Part of a small language model's weights.
Size: 16 layers, vocabulary 8192.
Architecture: LayerNorm before each block, no biases in attention or MLP, untied embeddings.
Training: a variant of Muon for these matrices, 148M tokens.
Each number is 500 + 50 x the weight over its row's rms, rounded and kept within 0 to 999. Layers, rows and columns count from 0. Numbers have three digits each. The size before them is the row's rms in percent of the matrix's.

# down: layer 9 MLP down (transposed), 512x128, rms 0.0705, rows 194-240, columns 64-127
# up: layer 9 MLP up, 512x128, rms 0.145, rows 195-240, columns 64-127
down194 103:547438516350557524462510552485546520492569510541536539473474455491535499476527514442589485529501432537437420515540524542487529518442546447517490483508420505521534458488460490480499486469456505
up195 100:555491517483494487514581493485486437429527467491452484502538580510449473470443558473512501532558533538527482439544432495521546433648468421590446588451492557520459520503575447531420437587499505
down195 092:547550465503530473518462488512488575637476485464512486496454516513526468462546465513539535477564413454502531480517533493558411496462480528529550514504451492477451365425397502482607456579515552
up196 110:474523483538503568450494547512519494489523479493571600494547561381561514554517445516491478404511482506525572480503355438526487516462558421504525503514609455530366554521545404439512546562503507
down196 113:528484494486487556629537469470502510529547461365399461503530447498473443420486513467525505515621536440456473538494512495475515439537489514521594454442508442429509613414434554581501519493548473
up197 097:445431569520469523486560463437583479505468416478553489508418496591554486452426511447510427472612563470517454484491410489473447542531483500462415588458533571565552571448473568532534585486536523
down197 096:591508450494533525534516451501313572474452591496520472466548553474463483505460481428354517562436483466526472497536538532597526539479451393455438445535512453465477569512541494504461464492415523
up198 101:453468497504511550559589485474524442461495465506407533462518520537483472417478469556496524624455434474521475523545528492513491559477457470530501455522442506509443507537460317530474392503615494
down198 102:456494507512496466574388459504421539476501546521641516543494456437565519587543495458507523448447576480557483392417457403513462555604432475534453428482520542445481494433614523476560513473452566
up199 106:453385545509502535354545545488494506515484436526562483497521499442439509538494481551490490468625513538446508480500423461426434562609403513471466554458616574443599477582436426549574534539467532
down199 111:534483485528510484528509421501520469454480508517546582489584458498469501553542578551515489481535559440458519465406509470520457548622497451402470517484494510518476512496471443572458552531611592
up200 084:434483475514481500521441446547509463643506515516543492511466543495526510596460554456496542525545579502554517522545438463402625556510427507635554430430357495505507533417530533545514392520555510
down200 081:513620449321476479466563490572575529455453559471557513418445512464464521453557491488511530558471535509539542450466572518475425517496538460505555502529518565431484411557495517476428491456447519
up201 098:561493469422477556347598511416442415492399496440496499531483539494582480593531411452475502482468462503523494535551502593460504503489440512525480468569499493505461543550558435449524521442465483
down201 099:452474456473452494603544483519524584557524466468549502643456448557541518562496458422538541522448555504462430514407539506428565523548486514463479440513469408510549574521536487546434494419401534
up202 110:397491564450463494490528538530459505579465452480585510458471491518504508545484458548547512502495419512468473515517456482518561485551433516459429591525433522423578560455564490488544508465523379
down202 115:555413469447549437508541527507435519450512542519524525440504489489443543552483516453510492486429496521493461429453525496489494485517485439494513521451485520498564545515515513496525503609397565
up203 116:461569505443438490513489429480458530508526483520478500442499551539444527467421526506438504422482606486556494503576513571499515402460597543580541501600502519556421509535546536538518513527440486
down203 110:578484506498437499508566509529419414503479554413533544512488525555506476516471539546479576460431406577451523483425538501399529629595448512481500474548500490530560511564561604526444491461460526
up204 105:446481507546420470508401551417451559482488525458517532576497500537484441434617472472517560487513437447528492535453517465421598551495485479500481450478482458500516493395553484568462561516517455
down204 097:463573448492507519479553572572525536444575416577540457528429518547465602552533564462476548519407554537461544496508526447520503447571507469466426522531503591510459472601459415505564463432450525
up205 103:453449475475521509587513458572376605553475510508587452462530478502473441545449521499492495477579521584443542458601524546490525607474572535496524558490457531472496454538503587489602505486587513
down205 106:495482414507460442488515454521572480506537468439474479416537461425514510430538460459455475519607432443495512531481440555378549451481516491520519459567532483526528401428504450520627422513456458
up206 095:542419483511482475475500497418447455413570585498581521548442455441489501417528352431556523566438513489533456565505470612460520549529432528533569454595549501440531434498544518498600553534501405
down206 094:397484536557535537486595495493476466514492535474556543487497489410512451498571482462541478544484523561465508483401466530446458521533440471471590370475462570522489454420540551428401557511419513
up207 113:527536492416542421484574386483460465552475536444502540537517521428449425460549526471432472495536436512469500466499485483503465476442364425555515501577574469497611394503513505477535467495537504
down207 125:505499551551494579515489671366569572537422466516525480499478507547535514519532521528498513424552470484498510489503487498573469442501432568510530497330542533437469528532493439507449526531565501
up208 090:460434381551576481546528467557468483502410517464470387491472473531439554466466491544472592517473500416502499456574511480492584508497532503496562565460536488515539522488439488549595552393463410
down208 095:484491463504440518504531587529473552548588509475503584448457510540465453416505480549498501453551534472483563515564350533438511437515484511514490523485422545499496489518576453460477471548485542
up209 101:536562476514414510527454483496525503498453520451532592495482445511454472390429533539425442483472546489507583441622433423533527442539527505553446553538434592476507567519561480523429481561448411
down209 106:439468541478453488503530507546523577373547416564518534519445542533502456450485494535500483495478509503575549575517463566520459552462469581519402512570419443585429517443542438415509578476520522
up210 108:422512562601544464427484427513540477473544460480475464433445551630551544504468487547470532607439476461438528572476450404471525472475421489476514529513473564350545572397466510554502552601471492
down210 103:479535420517524501498480541513464567513461506515538411520505538510398462516476559538533504438546516479470527459485550491529470541524555562508526483520469491530522411534575522433535361450484556
up211 103:506485521463462458496529433469466471507597539424430535441504511608426549578444422506450492483419482467502490569462460478586572530492499425524515582527562467553436510516464495529598499568582564
down211 115:463503529497481594414492455459463421506574431461525492578517510461545518415539499593502481615497439515471520596490445483447527494492477612537517388540484495462615504557510457585493450523496498
up212 100:525565561483494498571505515421427499439414447544468426423464498541555407502571577403521571550464479584565507544535484547443552497531458481467499552516485565538506493434460541512521469561543543
down212 109:524595528593496450570557593564491504411527507517456565516497527559483527509483454534457488465541445498559519534489638572525453435500528461466495547485534410540530529426476494561493515547557518
up213 099:488484529502427472460526468365497482487529500501567582541440567523507550517573530507532481464559603490578521492574526463487520466559415458507485395436452496468450475539578491506602459491579464
down213 100:446549575475604496539503480559547458613484532492544423454485459461477549441447474528440488463410445472460460571488474460579467545334492531518502534547509536509571542432439517478540498503436550
up214 112:497551499429500492509427523508510509529499509411522545565535567477436555585469516425473534460600467464521510531513463494550462500637469382591526522473595499518571493515505532476467423534594496
down214 103:453534430509596542497485553504482551417556560502518484395397486477441455465458425453581541518431489439546483542527473552487458458483494526472519480502341537540510505600404517455514568445466490
up215 101:430538415512518418478566515448498521406511540479504519498560422506597521478527539460467483525527481488532502527499446548448528459530524511516502491457493581421539528492521563548527472444532601
down215 088:540476479473487511445449476550416563525469589461551497492468497495582593466579601521595501510433550472465488417548543442450498538477467567535535410488479455430512480584468471459545522466507454
up216 098:459530383422462431491499541553518586484547469534560525507478440528533464506501529512411421500443439426564460522546525493464491531446535492511490482491432479424543617517548506648532501497551517
down216 095:509452442511409459499515492514470521430467591455563519539574591572490490535527557459600506442550594524419509415461490421483631553570463579494554499546525587502455434458418443374489504496423453
up217 102:505629518477425472443482484440508417561430424467445417496517449431409510551558506483541526526537440515426471407463402512460521499506449452593526542530489550509531499532554515497519470509506492
down217 096:510531498577479485530529517488615470493422461500421537467558436568529573460602532459559505495634508509465539502525485438570482393501537528491453402487467487516412583466518499513509479439475515
up218 095:447477496384468604442539569481523460484428526495492535518601486534484572471532457485511450528497558506588588523479434483470456535508424491486621523547550521573524581516588505487510485522471503
down218 096:533483591629462530535465437575530446573484526482439436521474542447565450586424435501435513525507511507532524483480519372524548526560569451457455502486434453478498419580559528558495472424487481
up219 099:481549460560485556394474435463457535577484465514488534580483507482556528482547474544422567452475426467476491555462548516464462540406462456470492471580428609415496531517393587577489453475560455
down219 085:408486522449482453503461532439490521476505549411474487435535361530430476464535516461554449438557486573565479474601486470529498441546533563499470544573634507515418432455510499425483531527535526
up220 102:479538486511518474457565425507478484508526528484489426413489551455577492606526561512538438377434524473487491539527446574488454510522556535554453581545548568399453478476496492531531529521519455
down220 106:509524461584480540545445500558510496469451558492467405540542402519430542489507454520506593482645522469498589425504518537373489533464537440480491522483430530525540505607457567504470477452395553
up221 114:523535490459482562399472451505462500481472453494574453474508547545521434484455498526494454472410453431451403501544469456485542545537521448519507553429478447527449495497531550607519596477532529
down221 114:566518555580500523456519442458454476478455550489499464587501445492554447579454444491384546542567453532536495464520447418505542499545560514513489543581557507409518411536509463476485498418492462
up222 107:540347588436471449508549461555426551532473472443470463444420487503421434509534532463446551501476516407534547494524508490573486555478482443567552507538608515544523429446524481517530519528476470
down222 096:580487549407456520544508531453528477497394565584491462417498496468368510507485474460554492401479475470457464570508578522526428455470532471420489563547438485458497598497479512505472507545462488
up223 096:559428582420548481497422455540599493483526436416484560384469444506527498506558442461481495443556541388487485468574503502523364530567465503509457511533461508485582496441518435484513433515513555
down223 095:443444414448442504558591590510496528455549428450420513537554456565414461574447532566499469447482566503558415545506482504490441446514500501538413518528548570460458504463528598510575500462482413
up224 098:496541481505504551530563391409446497556483599549505551536496515594552449546496547485561479533417506516603522507582413572456462434545476549409610589541552492418468502441494493585522566495529436
down224 098:391533582625532481550421482499604559486561539506506463631564504561506551508460482446495485525529517406552473478460472538470552564505466470487489425419475540531556484479401425464464468400510534
up225 104:447511478450523500453527554519444496465522514502484500538494471582507451468360489540488411480492475488556508451415511562405391585551522419523494567518401489519549473566573507535558538500488550
down225 115:502516507514519485472433495516489556526534517436533520404496382480471493600590536492553592474544500550499468551582500491480419386550483491512449515454436580502442430419542547481555435491499435
up226 086:412433468463532518556450448499510534538519512489557488519468398511403518463466577500549523560554488464543538481549538521410474500480559515429530533525455602600442458418350599464469535471527533
down226 089:510457515561447459420562529504513496440525430459402580533414536474479470519473490497472498421510486541493508461537467474563513584489495495442420433466495428449531513596443470495519505510542497
up227 111:534479536559422493457456449517464564553566536467471531525574402487471481458468480452489495493435523485419525544452546553422452547562524449477601511519525570490514455482508486531541538578519510
down227 121:465526497496537521507513480548460385488414598565492486554480550500489545463491502437491559504467540628487419503411523525496468466443409540457407503510482501556456572532597498481483488582525520
up228 101:492525524425617465531416507508520546467549522394500473502523578404357438569483528503435468461462402422533511448447478464446503465536459511503571515494579430442449578643481470496535577410504511
down228 095:517451509550471422475482429554433552462467561417501527488468458460567445567481417564483588443533512532529424579573464498540527514496426424570510527485471505573565551448464595510546535515463465
up229 099:464524544507428484573565390406412500528496507443550460520477571550523485552505452561493473465540534479540508505495531387430494514517555507478429376467469552475556528455475507477430506486428525
down229 100:536594580510499494502489491589370508469441485468461499525556451530491469420509376535502448524406573527407544431537493387584566531518505496499518440545458450490522430535561407488586471555485612
up230 102:471518425511347491541528471475482523595493426497534453436636451436479416450500535467377506474570519660533541557425533511491430539526554530470537546528478529457536553557542518508479491417508515
down230 108:480549563484610555388510454527481458463462505511519436464499491566538627543513439500561531468407546478493517491587515476550449379463388449431579502555486479520523536465515439562514472563529461
up231 096:466525519455530491530568471463578503514486517479566516564539499500480575561491452471479584520508449391496541494440478582493513399483483503550490528421520452333439482503507471522537466476591389
down231 095:511497443514553517529383502549453482477401486500530491381447526552526490418570567484465308454482453516557489513547511435562562543508544484533500464520494618572552550478575473457431507487557589
up232 090:587512506435485492451516471512516489422535472455460472477493600460485495523480493470556579433526493509346449535535493460532507525584526498484501421535454529533427539529529391432574495586486514
down232 090:519482457599446411464508499587411534423526542484567506552475439561512446546475465564456493453532442604509538535495427523469604420413539523435535506501553539514509525475449469472495478461552475
up233 102:462477404498453567507455540467451505491444487580476417501492516621633532325454528542508541584471480456431552488464448518421517522521494497507603478584493458538502510470476554530444469506453446
down233 093:452455568468523518579543518590577483532441449516551543466451500387463430575510427466447541472543508445583387555495519420578476453481419481428441490577477504537534499516537362444476559484503595
up234 090:590563460403443535491464506525497467424426460560518485459507515484533463579449475497436461550498557494434537474484494474455514488522503434596510569592500461515537482571467537487629536501498451
down234 099:390479484494543433429589423516518447506522502496466510536555494499530595420554459474468523448566619548610560430497525446518510461493508570523490432468437453509530371462474526494444479513515438
up235 101:463558556420488544515415574501466509488537468390495530481505476551564583495559658498458464520492499465546505537498402460463543514539529522552523598435496417462494468495492566493504457588486566
down235 090:522542499629478518429577476400478461548494553544527404512499501555425440437515386476443525476500579434504514397485533503518478565458488450439469489519537485516520441481529421405503527457440539
up236 112:437527490544522567534501497496461391513454535475476466534547485539473469475354492572489508523540478479451547433450427552506424526508475501561574581578454444525495444463396514521475499528505553
down236 102:465618435515464578541485481461545483438535491460456492466527558445509481523405492507468447518556518429395473554506524522475609573538526565471556563471456449509482485560438442399432573524515402
up237 091:495558519520561421462475540488459499471484523555484478511500503575445423458531477435494470561569431497507523430493506476451406520477386435392568564523534451602422394454579388505445435484562563
down237 099:407518460546498460486564601468543474466522474505539482457515531524529504538425504548507536521509503561509475441544479504481575526548522463613423507498544466473454453490650437451545491425561512
up238 089:465451608552627449554488469426503546484447573498509551495459521548503580560464450482555481552478411461506526511497516552585473593470427488509542457459430478508475493503544452410459385451599538
down238 086:517580521524460601382433435579508586462507428466512426469511535486518566518541514494482457459421604559453525446411437488485501513447521490484446534635592565506543518508417503605446514470511427
up239 100:428523516446542521549434459501505507519457492396529528563459457529382557507473457502551565542551529564477595531460397490396514537501486516551429573607532546496433557485593476435523478512629497
down239 096:475514492447490497429454524543524483415561559455472503542521465609479551457426477461584456451509504447539489500531438559451461498420498505420476538536507518468452514417616586476441427433438529
up240 091:366438500532504547498449482475509431539577473519503522606499432400443413448540505515502424503549478487535470497442469427482461373493445519466454578489526523499486473590512535523618533554577438
down240 090:507554473393511436448526507547551560530560528465574561492502409645449467519398427565616460509513528490500476449503498560517528518422493447541455483535503553555457459402546560569453499479504605